Part of a small language model's weights: no biases in attention or MLP.
Each number is 128 + 24 x the weight over its row's rms, rounded and kept within 0 to 255. Layers, rows and columns count from 0. Numbers have three digits each. The size before them is the row's rms in percent of the matrix's.

# k: layer 16 attention key, 160x160, rms 0.0644, rows 130-159, columns 0-159
# q: layer 16 attention query, 160x160, rms 0.0637, rows 131-159, columns 0-159
# v: layer 16 attention value, 160x160, rms 0.0578, rows 128-140, columns 0-159
# o: layer 16 attention output (transposed), 160x160, rms 0.0827, rows 128-140, columns 0-159
k130 072:126127125102141090161111096092091083089154133122123131161118091087134148136139151132111120111080110157091149080110123114129124110124095121104113140103099099130150095094120141086127146165160117088154175106130169158120142116118151157134120129137122132136136151148146097090122099170130097129141144144157144145074107125120144145127115135058113155153105142131167145123136127168128156117139136086106121079101117144123120170088114117109094160101146113123157134172102139146109139144133099
q131 077:151131107116117118067147083148128125103132135152136168152133153113144128146112134149114164181166126086088092123128120139170130142164147133176151097135155155175105105147143148169118127138150133102138136080107138133101120110143094141116108142145106091101116147077124117120087138164141158133137094124086177131149121119138109119130136158164153159159138135132152124149129105145149095102081169118117165095129149126156135097146132139136168081146132133155153146078148119110125112135129148
k131 086:130156146117085156120128151120178157183131121128143142104130112163099145159100120141117119131101112089114129134110126158131141099120127156139093106181122190114104170129098129123174123115082124145148153149054128122138135138135129109138125125114122133101067125159108090151115125108154155095079134141126120124121142154155123141138124132141104152106128143110136128124119130099098115102142107175106117166127152088105123121131101115162119136129151168180151125134151119180063119147126160
q132 087:161138121157099109136145105110135154135137114182129169168172144109126132134186095145144151093136155136163120084123125110122149095146123156088110148131135174167139177137113102181123147128146100145115129107154136182130113143114100112127171110141056146164122127089120150121124150111141120119149151121130140134113118117145134097127156131166145158108134155137161116173150147081142114150126134131132120166123102137120103123158141152134127117121139161127114129093141125140139200111085092
k132 078:143114104080083137109148131129109140151144122082147108105124123155103155153128146190117156098114103155112122102140126147129112101130133113141123145151163108128091146144123142160133095078126147146136108102089184183146111122103127130147118106129147113169123156128138111127137129146157137111119147164080140137149143114139136163133133186148072132124136100099153134120105105139126111100142110197101138145140158072119131147121140168166106128144124102140101107109154093113119104161105172
q133 077:177138134154144127127119095169143105112130163150168125144147190136155158083113134134115148103096120141128127173131113121112138137113161138161135134134074136119135167128151122127145095126122139118120149107181095109081164135081145101132106111100122091156141106127137151087065098101126155144169160087161111103142096102127093128146135139143159178145143123109123105132118115137160154140143133138123100083143132134155148156146119143151158124128105144138079126118131129154148178166128128
k133 083:124137136111081128089139131103105111125126051102106123105150105108114152106099169184146145131140157129100097146145121112102118129155145129115099150139142160123086120161151152129116172106116153125109132111089155122152138130171127139115115136123163143137089131117143093143115136151119132086154130110119119153155142101153145163131144098113131080097143110135166177141126097114121105110107132104149116147099171118087133135185149134129155114176157125132118137083106094132077105097090125
q134 096:127120153069121110180080185118148139135094154153142105123105132106096128133120135129136120112162111155162172159134148113097141132085115123104136141144099079071163137124136149121153108107120115111146121162174099134131141158111166107144107126099149140168141113156126128130154101080120093142132179125140123123128138141131132159143093105117133085138089091106145090095108117128150149172140116150130114085146117142089186125122097124111108166120115128130103110151132146128125148127135169
k134 082:140123092114136118127105094100062116091116113106147137126123111063128174111151145119178144119171161151099136098153135077152097126153091141185115130069090133111134117080149136135134136139146112103108149133101122113098116114101113136101156122156165097120132138130109089142123103127151128132123132118114116121120132118126170135134111131108118133116120124156141166174168142134106114157076123096144157113072154173145094142127107085099125142112144161121154143137116116118149135098117108
q135 068:110098168137150120151116123145148147097143146140138107085079172186116117161109123122146111126099158157119131088142136130140130132072147097134091120097120082118117107107097147116123080141139138138153151128139102138128173113121152071163103114095091178115094161133113130127101111179132129129129093115154139116142137094095126163164142120114107123174123148112124105140103140130164115131169093109173158153149105101137093119153125132140105106144137115131099129133108141132089150161151153
k135 080:147145042138120114154168111110074123058132130141172156151135125081166147163148150101115150121157101157131121119125139153137146125165138110158174138097128131164170132110131137095068112114185104105161159101120139149121148161165127166128163100139103132132119110099147151119142128101109113161111079125155131106128115140092138097116131116119154130162115159151130112116130161119145168138136126129125129136091124110116133125095110160140129134128121123096139167118094133141122135115159120
q136 075:136094082151139131092129097140150138090121102127088114101151124145162115158123105163156131143141130085142087097112107111093136157125151132146136139119139163168085111134097127131114107111150152165159171122114127134140134111135123146150129097149059135101123153042087135164131129171140155085129089131114151147153108131135099162144148140128112152125120144106110176154150111140110110118099104136129153142136144107123109117141136126180123117146120128144100153130147142148093151153152070
k136 081:082149156136108164142164117131160133169130138155117130138120180180153123138119085138105109153143141073129118127151117112108147084073142100133112100188143159100137114166103127125136136124089138153120108103130107158129141170156154141161149097172121140172125113135143118137135120124110134104079124174144074095148146131095131104136133109159153147142124129146179096135092104112120134099155122144131106117127161092138160133110147155154135126131146152160102137124174123146120110136100104
q137 082:139155099150156134102169062095134117127117098147110153141164128105164085143137141158126174126136144126112120045125096110158137130126122150145121118111145172133120172108137123128136148147115151146093119125101180153114132129175107139092139181121142145106153125129111147140115153116130137102117137132087114141107116150143129140118173138137139151126124135110120164139068132153133112097135099072080141189107117109160094135134170149151145124129151110165134137124153122104104138149149120
k137 077:099118147125110139129143162155137145146149132122076133119109146146071138137094101140100131138135124071164144150121148134144128084096107124117110113155112151134130178165108144137177129106075117152142129135132156094143096131133158136141114128097079132168131145146156139150106110128133162091132140145121157116133147128108110143110151144135125181100127147121151156120122097096160100098169148145105102148173117141147169135150154135172114086154131117168108123089169070119102132149128150
q138 069:171079071146104080111139101133124157127155099138153198118137156170135142146141125146180118152147140116150115104109142123136166149143096156117139155117157154145138167103106157155102116157107138105155135113145132165094144120125138112123118074132088170104141121111112145109120139131169100161120124137100123119106135136107133155121103107135162156127122139092113123115138126160155120128123111186110133174153139101097069136116153144149131126150123151129150162137128112112082168138168134
k138 089:132144110113091180131179142108173111162192114136098100142127123161121098136114101191087159141165091088133162131113122151112158074115133115153124112150102136170163147119103099125126108112185131116131174134142137098159125160114114110134130098143100139152113130149163126129107134112131146130118128178124114100171127119125144099112100148129174122113139146162159119094111122105151146084134114138106113115125118140133161169139123152143100137128154143162117136125138100099107093134167128
q139 085:138095105129139145132164078132130148094133094133108137139162152118166119176130131155135172130137100134136127071130109113143139124114136126120112128122116156139136139100138138184116154145104148151117122118130146142128170138153110150095148145130094136117141139114112159138121134153136157088132112153083135131113128178152149131131182142152166169129124109124130180129086128105151101087124096148128148181131138086162107139092173173165153148140131105157139160127130133114066130142100074
k139 064:130132131101113149111158154146160149124119139157124147138146167141078135146111097090132165159150121092147108113168128123158148082086147102116131098133103134135154136163118132105125120123116119145141104165122167131156074148119163136149102120118067159137129126113122144138141105138137135072117125170115118106135152160123124132186139132106137157114087149123138116121117099067135125118145146097110116149149146133118180135188154136163153107142098141127099152069170103116105156139132156
q140 089:117106136139110091124154119132109127170104093134113190146149118172126089122159104176112144124135161116143109094150117158150157074152113142137133097094143195167169168101150129108142117135125146139129139145156125139120130108077144108135140098116124149121084121114142132142092151127145156112140131152111127147113111128117149141182132102114115141083178156119126142131111147128164102106151118102067093132114157085127109141131157145176108131122155137180146156114117145111135115120108150
k140 086:164141108136084115119154112132162149147167130165115142111177148147086082130096113163092101160146054121129160157134127156096167122124090133156142090157112106151179159152150136135164111102164121134127165133110150099123128139142145131128096142161086132143105112157166162127113167106118123143138153196116139095152138120123132113093113127139164140121116147109100133136111125117176129115132147092103107168149123133131143135157107145162135096147149156116122146129131114099098140117137131
q141 084:152136118144102098063166143111085099129130124106108135141140121118129130130110119155138147100185128130108134146129118157144118146124126113122153117102110176123118065126138169105110100124130131116158094110139148146110110150101104097100129181152188121107126081145121126143156127071149168169145100115125131160169114124104100147104120193088145118067139083134106151088157134169160136133135134127120146119135108137133104132108147123148122105107154139146154130128106134117150141089114134
k141 089:153159165104125121129134175121168122200092132148131164122119132143141119111126110126131136110134099112144106109116145114125127128115116094147142138110096129122153137108149136123217146130124140154140154152139128144105093160095090111114118164150104153086118121113076094123068152099138085100126144115108108113172122138122154113129082114147135152125136163108097167119135089120137101110122109108117133100113128135194137115124124121078169108120156173136129130107111108122130140174149147
q142 074:133159146117095141032145099130094120152144151157157095129131124127107109121124120113111125142149113122076135161106108101114140102130144141154115131163108144143134132134139134130150090104163109112106078154154141155135134171136127092156131143140141106179139136121141141108146115109152103095126156139161118117183139113111153165127126131171149159120153119120140129124089082141182154163173138137131155113131119214128146130154118153114174103136120117131127105116123147133133134094103113
k142 091:174154067131141113145123135072159141111071118105129140120183146126145130120127112194124108105141168135144099151120115120096136155107130099131152099127147142098123111130138134180121146138113122133192127114106107109119136122163123128111138156132116126116097112111086109139100149104111123118180123116123140116165127166148121124113107115143149123150118121134121162156170122075171116139084110126146155083133104112142151086126124113090171140137115104118146154102139143185141165161110135
q143 101:129163125132146153156085153150145130105091150107140128132130116100089160088099167128164094106105131083139134127130163118128115163125146123099149147153145104124045113134117091124127107102147104126152141102102137137133112139158149148122083148134090101138156128090128094104117146100095132130146109120119108125109107099116085108095133111130115112138145129101121106130172112089113156150094133136161082155156156114089152084132140127087133096091095130110089085115141142143100163116112106
k143 073:128159147113107143117108153090144130150085097102115116130106106134181137114119113135130161110103156106113093107142116077119118111161147114117092138104141151102128104112135104138137141137111137158088124121094084156148165112147108130154167113155188102135131156117115135175129095135148149146141155103143121169128150119162133143142127147137095143186093169153130118115110105111103086111112143127120186070131145099133112142142118125138122190162124113119121114105144087147154118162093159
q144 101:125128117140129133179104160165139078150132158119124152106109126120088134069123150123148120095113133150109156167129148136127138115129122123118135115135125101112134157171110121101136119103124147082169146124141106120123144157110144113156128092087174125136085106135151103119135124127117123124121161131153139107078147073101126140142118104079083084082107117107090096087110116163109148130167131094153099124165135159146153110136102105095131113081097144128140112146094132124143082142120174
k144 083:134173113130139119087123110120141131094169072106133131089112159114154161132103127179103127104121105138117126126160110145138116147141101174183162146117146143144141175122138158137134114104153155123144175145082157130117135099186093102096115162131127104120139135165167169108076140119131133109155115128149134119121084119130134090087115146134174118170100139122146164144163128138113147130128147142088111108141123137153088173135101120122136108153132163138128129166154140103156120141146151
q145 090:111103106168109078142159126123127089148147142122130133131128118147160144122120161114162143112152156150141145181141146139119154151112091138131125110105117152162100114153113136097091140112122094116159102090164107159125128135110190122123156109129167143112117091191145137127132128162113140176139110132106142111117145133153139164133123091100144130105123133098124144111116177182140136115151140154105124156128098095095115103091135137157124103069162126130187162097116121148151148137128086
k145 097:120117167158096154129148120156177135147104133137151101118109106144118096140127102151116137109156137089178179133107128148122178111106109103110179096121099126130137130145114152098138123095140144113110114157153154154170117145121180069177116094146057144118117124119141141132126080133141155109121118184136135086137159115113106125156123135123135113122100160125146126106130078122143165148160097146126083150156128146151118139119146149139149123113154139159100169139112118126112131112171125
q146 081:125202130096121182098131139165153140164123116143088146120106094148159099138122149097140172200134121097092138121132118155129118094174138124132107134110128108150154137136101136108145166109141151123109181135151144134139147142157065125122131115139108119149131129113162111143106141128127135115124113150191124126190122145135162138131139116132150164147135109114163105107080136154161122139174122119168124067125123132121126122116139174116127106133137111151129080149115126129136115127089120
k146 083:168140136096104130101115148109138182135137107112118137111136132112151151140128109164097119169122147108135093109137109134140112124143157135157120138167126136161140172149157113126118154127107130137126125118094149099085144087141094140076134176154147122111137156154132141089114154085149153136144138089119153131137108177151141105109153136155142155196147116104108093169163129152111086139125136154114149065164126113159126132169068132149135123143113132131151116114167133134160129177124133
q147 092:108125087119114058156131125169134131129108121113186141150111097120117175097143149187112137118171113125143173126145168135154158135145083121161110122146129085141121133184188142129134165115142076107149118127136117093121124145128151150087124114120157109104163134140156087113132170139119127152121147137121118138155113113097114100158136177117169115143126152122115136169112163124106124136161130184126102143094134119121122121084115155132132124086119122150129119136105151143098143136128112
k147 097:150142088093108114095189099123136128123113089137126112119142135131132138134162103189087148110164100114115145121206121177122170099165119092177127110083154150167155145095108154118113153139134159108120103163113144113134149139126122126124110093126106106120133134150134152113125144102124127147123150161142151136148116156154106124187088172131140138092102138122136150129163127125168137104105095143133130125108133132112136137126129145120100124115198150156126149127102137113144123081104147
q148 101:115168129102127154136108133140094193134135091130077079136167141123126134138129076147113126190102120094146112136155113151113104120126192117141127140112121144118139135093143109148157154128139148143101146187083144114144127132159077115119111139128130111144152150145100135126110157094144098143130105111155144166131105121166165112137118145123114143161147106138101112125150111086109106140111142111149099086123136163107145125180135118079146138144100140123090087131125115104158155125164097
k148 097:166126103118144132135105111135082153071161121181131170159135154149136148156131124138101137170117160131094083109124127102162129114149166187142105106164166112144123164113171124136126134154084115120112109152118135112114159083122106162070101169078161122120119187160141153134121141099112128107126143108071145129097130140157161156136155127121125141112142133091117114157109156128113137117137156119116148146109108129109120140149128124155118112129084124119160125116124124163153138161118153
q149 087:097102101110107089161129147124136136138105133152150129112129094100101121109187151134120129099123105122125136113165111143122153096150064149142115116130133166104117142123135125149146111033121130132080116127067123149154129084150211133143104097128119116127123126131146158128126080156139119155109128139111161168111120113092144109125116090103124127084127099138113176137107150141117144146122134124122144139134150144129122171103152148162127131144155130109089144107122148111167099095109130
k149 096:136161115138116121133133113113133108125102130119142109142145122109131144129147110126113122095131086111150178094098123138112138113141145104161169147105116134112133103101105155134157130097160185126154147092105123130158151164153172114150130100177116096129137140098114128173117130090091111108127109144124134134161153085095130079121131144084167123100137134173167172105133100102190168125124089162154121147125124157127141112090154101108181160124148153098111160143118109125124137098136114
q150 105:109117136125118107102119134154064171180163125127104134092120108135155153142174102108079138150103119141081120151125083134140124088154095140167137112112127144127182135139165123067144126119145148119082130142159110127093153135081116084130137086150194134138138096168151149138122106097136114150109149130171120117146082116141115124148129136116125122106131148139155096102132131169146124151122124119094122098115112173165122121135104103120107128107151142131168155132122143116159110124129144
k150 098:170087097117145173164139122112142109147124118166122141064163164112158122124144179133124085164132135142143108128092105089075104108145127162151144127141166138144109142114146110134160139152142119118170137159158157091098145142108105122108124104113071118124102159114114136087072127084085092116137151109081123119154097134113134138138128124174156113118148123143130145143147136088161106140101129141145124111137109144170147126128104126075153131154102120099142148129107140141114125148140121
q151 092:146180133103098086117121136132165150141126080173116133113119122135134107134105137145100164130121120093156108132146132126160134117148130133116126109085115113162125120108112142156098178152102170106130186121080137138156110124152144100146108177142076083124159144120127125127124155140159140166147141166101154166148105147143166142117082153158139130174148092100144127139132162093179130124149084119132136125109074116102127125126108156111116127140117110138093114136139160118096119115110085
k151 095:146161105109127126124110131156106129129095145103125122141158128092100148107127113124123163099161103140122141091161114134181147102101124107142115135138135140153151122070109095082119129166114142103129160118103144098110145157116152153133139143157166134118163174143144073120128154066110167100123126136136147111093112179114118091100135124163136136204128114119137088119106160113168124096117101134131155127123084103132148110108105121142100145103150139161120118102160086162122110138138109
q152 084:129080104083095127146174152128095149106118169149161139086120141109126117148139120135117109087140136179095130158143116149131140138125110122131137134145101169131104137105144131141154164094092110118161104103101081141126106134094166113154120113138128119109085120156153154120156102123139115165120158118105166167091161137121145130103107078119138167092132134098132081109102126124159136124151136133119162137136157115129116109107108121105127109147149144148105196120114125117169131068080150
k152 089:143122129138133139139124108123136116155132140121151121139137112103113135135107109126152122084162070128146132135114117127101140136073112115133191139098139161133129109096124150126163079106170157104157136107091124126160131158163153153153159139181107143132110110098066129123154121122100109099144097147122078148148125092085132124155075111111156075121128128152164120111125111111149130157104105104170124144137094162154135083134146120133156170094096123107104143124130129146134162084140129
q153 107:161136140143119148129126114105127110125120109152149176134155144125116149142120056132101122128156161121122134176135100133170141152109125135104141102181139115172133153159126103173099132157166144133179132133174128091112147134154125124141123173084139115118099126125151132104136158113157083107081130139162103085121123137135121145120131143123138125152123174142123138110152122134135150077134142095098145125149106097140165092204110125122159099149102108161123132141129165116102133172141148
k153 105:119175118094163105167099164115145128141115146100114135103129148104060102125107150175121128154169100165113162210126123129155134146069101091117120091137131099087129099103141115113118113135145136121136178120132146134127107150123142148115123135123121105147127081098134129128101125116138126138169119133156093103117126103083114148133122141108156100133107107077097141134100151136152150124140147075127144159137100161092157122118124115144154109130107110145123136107110138156073121092139133
q154 094:133154164118142121093104162167165128121122130162146144128110092114067124148126164142145132110133157133124071095112160099142151094124144141129103178099154116146101104123158139152136116114119138134112144112133142101152165107110140131112124126139054096125104134089114122106128104130115149128122155138102144144138125104123128096137097132187118152128129129125184088199134121080137109169114098183139144153154103140135101165107110140127116143143155089123119112092141156150120122141107143
k154 092:139149132121169132094140137144143089155103124159130144151130126120145125122144147095134155062136112122113109112202092115127158141131127115119114157130087149144157117097124091154102123142159165173107135106091097128090111120137142138120134156162164129112140129133124192134145153128129130177117113125096138083124111176137135097118151107159131114144108138150170119106133118120127129084091121147112161096154157061123111118134128119137128188160177131182115118134135157127134121117130107
q155 097:147164113094181109176132151127133122077104130167146140158204106110105125134092093137129116117096110147163135131138115109158113132113128127114151130101112146087130108161152133176129085154139156138111150141110124117118157137145129111140117155112075099133120155122117132119130155127144156085149170136138134135081099115170136122135139143148137109169118128159148127112123106065096118111128104120112141139137118101142147166155124128167154132173114160159057126158155139108123112139134096
k155 093:126178142112192088150091106077052111088120121140155109124116117080068131127129120105123106083158113150120103100162128119158110137151124135149146099105135118117135152107133158118140126136114122092115106090130177129113136144104154147119106147109163135163192110119118119094151163120111132145143117115141111131099124109127103120102155151160103077157117089141148134111125121140123163087123167100105126184160119120128106136121141139144152121124125107124137123139104146145090130127156106
q156 094:091177126122158133116147109096172138118167133139140113152158144134130119115135125156098159157114116103108111115146082123136092117100143103144122131139107149111149134113155105164134142164131156160150157132077113104107120146133063112124146164147097152144096136117157136151150157150128159110115182101143094146107129132152121077115151142174098125160136158156114156155138116116103077145135138123134138088144165129150122155131123151097144143190145169142106106176144150138124135093104108
k156 093:089133143129147156126167128118096163119157100139140133124162153150122155099121108128111104160090138144100102124152091146149110156143136147131117116126176127114115202144148139139118117175088108141113074158122128089110123107123089140094121165076174147134118146184166140089135150128128162138163133096105127151116134098179158143125148089201126120134139125129106112132130126125082122136128183120096170099123110117119106128124128138150112107137131119123158122164136129111131134140115142
q157 116:129117146133130146086135125116068151167189141142111134087114149140179107148151098087088142129116130166077114114131087099118144122158134113150126114159127133115169150124127124077157119156122155128096144135122128142109141158092101112158142108144175163150119128138135154148140107086168074136109163116147115107104122116127117136107121116131119134119115138174151091119110092161142109122129151102140163074120112188171113137162112120116122125153139143123152151141106123113175127141149148
k157 117:167106086168159144169130136099130146110177110089108167102153150126150130119126129109117086156111150119153083136111121092128092144137154159126155135118157131133105145128120114160135108166144101132157134144097164099080111123139103170108134172089104134162092146133122151091093155127111128101136125100076118112123106130149146132116169086155148112128154107137115134156130134101116086158115178091126131112145114125174109135150116101104137119152094131122146146097149131174142127148137173
q158 104:122166162096113156094122120135124120157137125142105119121161153142166104099134091114115160181109129126075109107157096118135124127135171114135114156151132140132137137128128116132146118183142176157119165148109167121110127153168040129124145147121114148176132133088120135142115137129155118134094162107149105122122140135125138090126126149132112149151126110140146118121106101154173096101142159085140146089148118168155125131159106152105162118175108137131073080142115132115129138165112105
k158 103:136141101123149133129130149110114172120171086114102167113160158151134148134132110128113144166096169126113071133146120120172117153145139166130110111114146130150116164141130115148108141161103122125125114158091147107097128104147084151080120187087167140148131162177154144107112149109170157128139130074100142157098127140183134134108140114158125139159135112101105115149137140131101102128125171120091141101146133124148108157163126122134127093171105113138165120138139132120151132170101164
q159 091:131115137121137067123117164149139108136104174098156138121137127115107119108123103108099114120150132144148145166131131137116129181121103105159136125102146123116144115116143148072108109108135101120151111127137111106105123142064160145063110117123150142129116116166122135113154136102109171156153125131126105173130126135117122134149114147073086080117109168093137124112138155129161141117118152132111159180119115089153172123109115113170110106072114148142164167131155162100145135124159172
k159 092:136139129121126128123137131156124110177121159128144068112116137147084100150159136098144117138136104131133096127112144119096123103082105116148133139097097102111148083106123102098164105131152164138158117120174119164121135151094139128139087070135097152111144117113089114112124127128105117110159148126167088150149127121114133164181080149105129081077108143141161113099129133130140151148144109106154103127080113157189160149089149167114121109129138103138108114139109135130149126099162123
v128 092:083071154135160108147123068136158174114090138106116137147124135132123139123169113092136139143125141127136106147170170150148141105091109124098124124160084127068132079164115159070136131155106087110132042143152112135112141150075122134130124141120097152132132145117163132110117119179118130129162133121140135097136123144138128101125150186170135146136113128135163100131127127153113139133128123148101127100097155138087127139117124133111147122116115137118155149145085119109138156127148112
o128 091:130187108080122181074144153093115138143141136116103106141153090118125142128146133158154119136111138137126108122121151140147107101132112181156166095145144113125132111138125096144112141103160162164125180169114166122179164089195134148128145104117113110134098114151124118128110130079122085126113125071135101140162089125104119125140112143156163112118166121111115157125148104114121135118116111113117153131127169161102115095158110101132088141136125158155112140134121122171159125105110125
v129 101:129107128106146086096132093136132130154132141114100116147095143171134130108130109167130127115106107121148095162116099106113120129109126154155109107102150159119196144086119121170108146104126142141139099110114102133123076139088131107116138135173121125135168071122122147176123130164124101112178147137112099146119165170132118132187086096095119124115168136146113106101113153133104129133151137132139138105096124098127155136126125149131102162116122099089163134110148179109097126093155170
o129 099:145161144167110145144124150088149183124100111130110156133145087092072130115095130149110131174155144125111154114114146142157128151147144098132083144100142128120119119121111155095122150150111153145145128079091106124115165096138088149178137145150125083109114134113140135106184171147114140153159134080134142153090109115127121110106137133122167142116156157139118117121132123131126104098144135153088110115136107162153145079162138113120142099143155084150141117152147096135106066145138125
v130 105:107117142111121149132139114125109141113121090128118126145167126179117117136082085165108173097095141135151146096143169147115110127104124123111160137137120119198099057136116158146141158113110144107172100112108138120138089136210143114142142129108151143108132100116101121159098151141170083102145107137120109118130146120124129092136088124061113159118142138170094132131098121121137122146148125073131119144169139157144171093122144131139127131111149117118108126122137118121151150113123151
o130 105:126072157161121112142157105146151147145133120130182152151139103130141123095137117151146110185143133120108122184151173131126183109120130155130093118144118177121168113154100109096099120136130145150155113063115083150148179085120104143139155110138131129152169107104124139087143109123138183122145149166099143119119158122090102137145123128148105099112114108108084121167092138142119129125113107113122109073156139122157135124118128151147130129129157123139129098166104112142118095125117131
v131 106:167146145092128137084125082164127150122131164127126118139181126116094183113104136158126173120127133158123109159127115125077098105109127121129120143120160116124185082129102120124128134104126129157128120151139144133138132127148139126127106156139162123116092081142135132136082090166135112129142164091143134139164145157096096139125153183111141153111149111143145084185133109103137112120130123082103157134126154163150136101156122126120147141142115105132068131163117139117116097071100148
o131 101:107139172153167132175161099138115086137147113153145111137107108147131122127132101104115094145129159114124146120116162116151136141108107150139123102149118094120156112104134118065091140181088152144119124102112109144098132123137058120144166162117114130103153107151154154140148185112144117159139131151105130111142130145152162125150121104144100117118145160174095171098105130146129176147156148142147128149128142152126098153142117136133117137164138131121132074117146081126121067113163102
v132 099:168154105154107111141122150120159077130130122116112131097139133076137135112188156113140101136135129109129115113147128088101130124108120119127197126107120131139114110115142104135084113135159109115096163118111142128126125118179136150150145086140135128134125191140098112117167128100123196115126144128139155110125097152141162135112167090093118180163108132157159105127164098157122128168160124113164154127161097094169125132175148124147146116126128148117117114129142096140155154156105104
o132 095:140099126095116119140136102132140115101105161131126116091074159138193098163108092098148126107134123114113136108121092120119101142147101148094129113154158109125135170135153127088164125121147126085118104155148136078132140144099157124102128150105155128132121106142133086085122132166144165089092130125161151137130148164159152133142145137092118137145108129079170138137117155122141166137087156104076097139100132097103155112089114120132132135093101111118137144066103151142109126145109147
v133 094:128162176132151151156092108142125091145079140152131114130093139130141103115142183135155102123129102103119122135127100122071124103106155120153131128164164154111144189111156115144150081129156148160088152177189131120141132161137132090123095117138176114165091116120121115133142109112071126145116127129119142148120126122146133137103167104136121129147120150097133096107126115136063137140128132184164084140118116091123170136120137133137116144125125108139102128149148154118112116124084127
o133 092:140115132163105082135132170144118129139178151130124127111113156141135111156154127103101160107132091145162158087098081125163138158161113105133116108123083097133103174125111148111156112159140134104104148165127132122081114153125107136130133144127111115106114141132165121142109141128131146126115127086169142108102117130148110144151137121091186146148123163156120154096170159105144132124132180122120163145127113122149115180136112143148136136150142156102143068083158149103109151191147108
v134 111:158132128154103116167149136105195107126092145112147157113099121123146147131117095144129120131114075107141126128138199107120131175087147128109155117110153105156082143152132146143093108110128132093145119133092110093172064120135130158137148093077125110111143123109105131157161096131115122097147104113144108107091137106141134139151096090124128091132118127117145122144144170138110126133185120137144098126156101095131120138102121146146127137094092111116093115112112132110184144102103158
o134 107:136113110107095125114109120115165139111115111104147122144124121126140138075144118194129155155164115104131138110145164132131202093173115149088124143130106176128109144164109142113159148088156111113154095126130159105139210099154103164106150148160126152131115139109133112132139101152103161136133146130127157162129138111138115136118144118098134117109134153121119119126137106109137117116093109088113117159116078102130166117134115157147136146079167103111157111089108098142140107172156137
v135 098:119106100121139158125119113194067157122097132096131096105147123133122106145176143085113149150113155166139140156126150121170110087083092128116100135156146115133136070162130096060141100122146110137094076123159182143112127138154146104119114122136129145141125105145144110117105121116097159126108151129136135126117110128134110135140167132112122144138103111094139112109130116111132125140121158121082121167122180078137180134139134110152116120158139118149086122130132140155175126106120094
o135 099:099102150102132137106138143108148116124165131165112127103134148133180142140100103091174106131125117117118113109145077111134104134133115158149132113164123111116124119102114089144148111177118143126127163102150117174109128155148072102160132147093114158114086147141153132161114139105170077085125108131163125115184124111163176110152136149160127115133115112155163119135120100108128151140125131119191107110126150154142083133126088075116136133153107187134130107151130141130117161112123136
v136 106:108115140128078082137131152144097182149117172119140154157128121166124152111135107116119138118142133095143131159150125091134113152095110113141129113137102114115110158132117190076126180124059117130097099161156110099128113124164146130129134128123113097134117169117113130121109121133140156135171110130154145113099104091136130163121100135122119150126162162096120084088128167134116129122158145113065117117113091169125114138127101141136073150084095103122175122119110120118108139119101126
o136 109:167135124123130134077112102126125144085132115170098112141126118077124140132156114173127099146170108107137118146132117124109148078111136120092143109116123159128109106156168138149109114141146127117175151145100112113160126105121117148109133126128127134109093124107126063169175145114076101125131119098109115098142114155093097134144133126130148088099158128083143095126182113088122118139080087140134162106143116093158129129152119101097131136110152084121153127111086132168151105149157144
v137 108:133171160140119122127115154112115112162151155146131149089137125104136093092106171106102108131132149086116118154139071142154142094135115104145122122113136103093151139131091073119131062132148114172108105132180163127141138141122117092112118105152145141174107117146151123103144145124129106137164132120126108151155121125138125130118143064171118103148111157136160147058117126117089122134096140146105100120113135105153115112142145111139138115171156114154064125145140153133110163163129113
o137 106:122150142111160114133172138147116092127140138121113144115117169138092103184143134101137100121107107166117133099092080120139106181154156135133121139140143136123105159100135155136157107126094131098059169155129178137072110144139126147155091155123144147111126139111114106103101134123163121109132119085105123135114080150146151155127146158116175150149138112151152106105142152138138122117151172137162087141128148136138107185121126145127146148119106186133136079126151151104142126146114152
v138 093:076093138115144134112130091123078163123159129130138138165100139102110132123178092118107127150146149179123162161107129152179128136154127113150139121167115102126131135147127109111123085129108107091139112126123135144134151095083129148114108111117082127135118125134197120085122137144153066159097155129130134115121136118108101122143159142152154101097090104101085120191129138132152114128111118119147127150173189158154139133117134128119107100122116095142131126124100106137102085128118158
o138 092:096150071108163158112135109142120105134151096155099118134179114146153145120098146120110120119077134092147079149133104120133091116101127153132110154128121148116165102112113128146129132126118150149156152123113127133132121202151136097115159141143106141155122151117094147160140100132131100114132126140098127130159112120115109109098095136175127110160143090137158171124130081108149107126144123118158125130092098161099072134139129145081128154141117131117100159185135109146166136079132079
v139 107:111115139121144149160123172134057134171141149126090123120171135097120132120175105122103126143122146130131114147113130122129110059116144149103098141129147127129158117132116103108145094148141133179123080094159164172125144165103138108135105148162129126152141139152131122110083128121146094139110162149133152173153157090125135106112107142147123187088144144135169148112102107121137127068079135131102121110112139116133100127122144110145125115167136159095110133142144071143107132157119161
o139 102:147112133102150151133152134136094145152141122178135135106114132137157085148103149066108078166108122151109127164125093093151088152123151120165107120125139126127146126095140089125127151143104123126117189124112123134109120125129135131132133081121156124132134118151128166094119164127162113120106141121107107134120121123125152145126140151135118163142129103166111125097154116165130119122181170158183109089139201156109117148119160093097133111148085144152112123141120151083111136105088079
v140 106:073116119129154117160122125122152122096147135119119145128118137076141124139135134094137124176115175142121098147139116131143140107075113134117088121131126133114114131155139116109147106087118089138130045115133141181120118102109134126126145126080087134149148093150150096101102121164180084147082132164138095155087097107109103111127063116148125162134092105126120147108125132160119131142112130137127099142155109127099121114125140098125149108102142165148153118138174162117164121135121103
o140 110:125133156119123146112119125118147172139160097138106139087155113136110119145140102157102111131100125145130126143131111129135105132134113136150155124096149112127136110137069095136148113109170139134125185143125167150094102135154104141148134113181137186148116167082082178152142095120151126098117146115093104103148141123140138119111162156133153109146170103131157125147120064155177126094111119121124094127100137147133151122126119140127090109163121146126103138168136164188151163087145141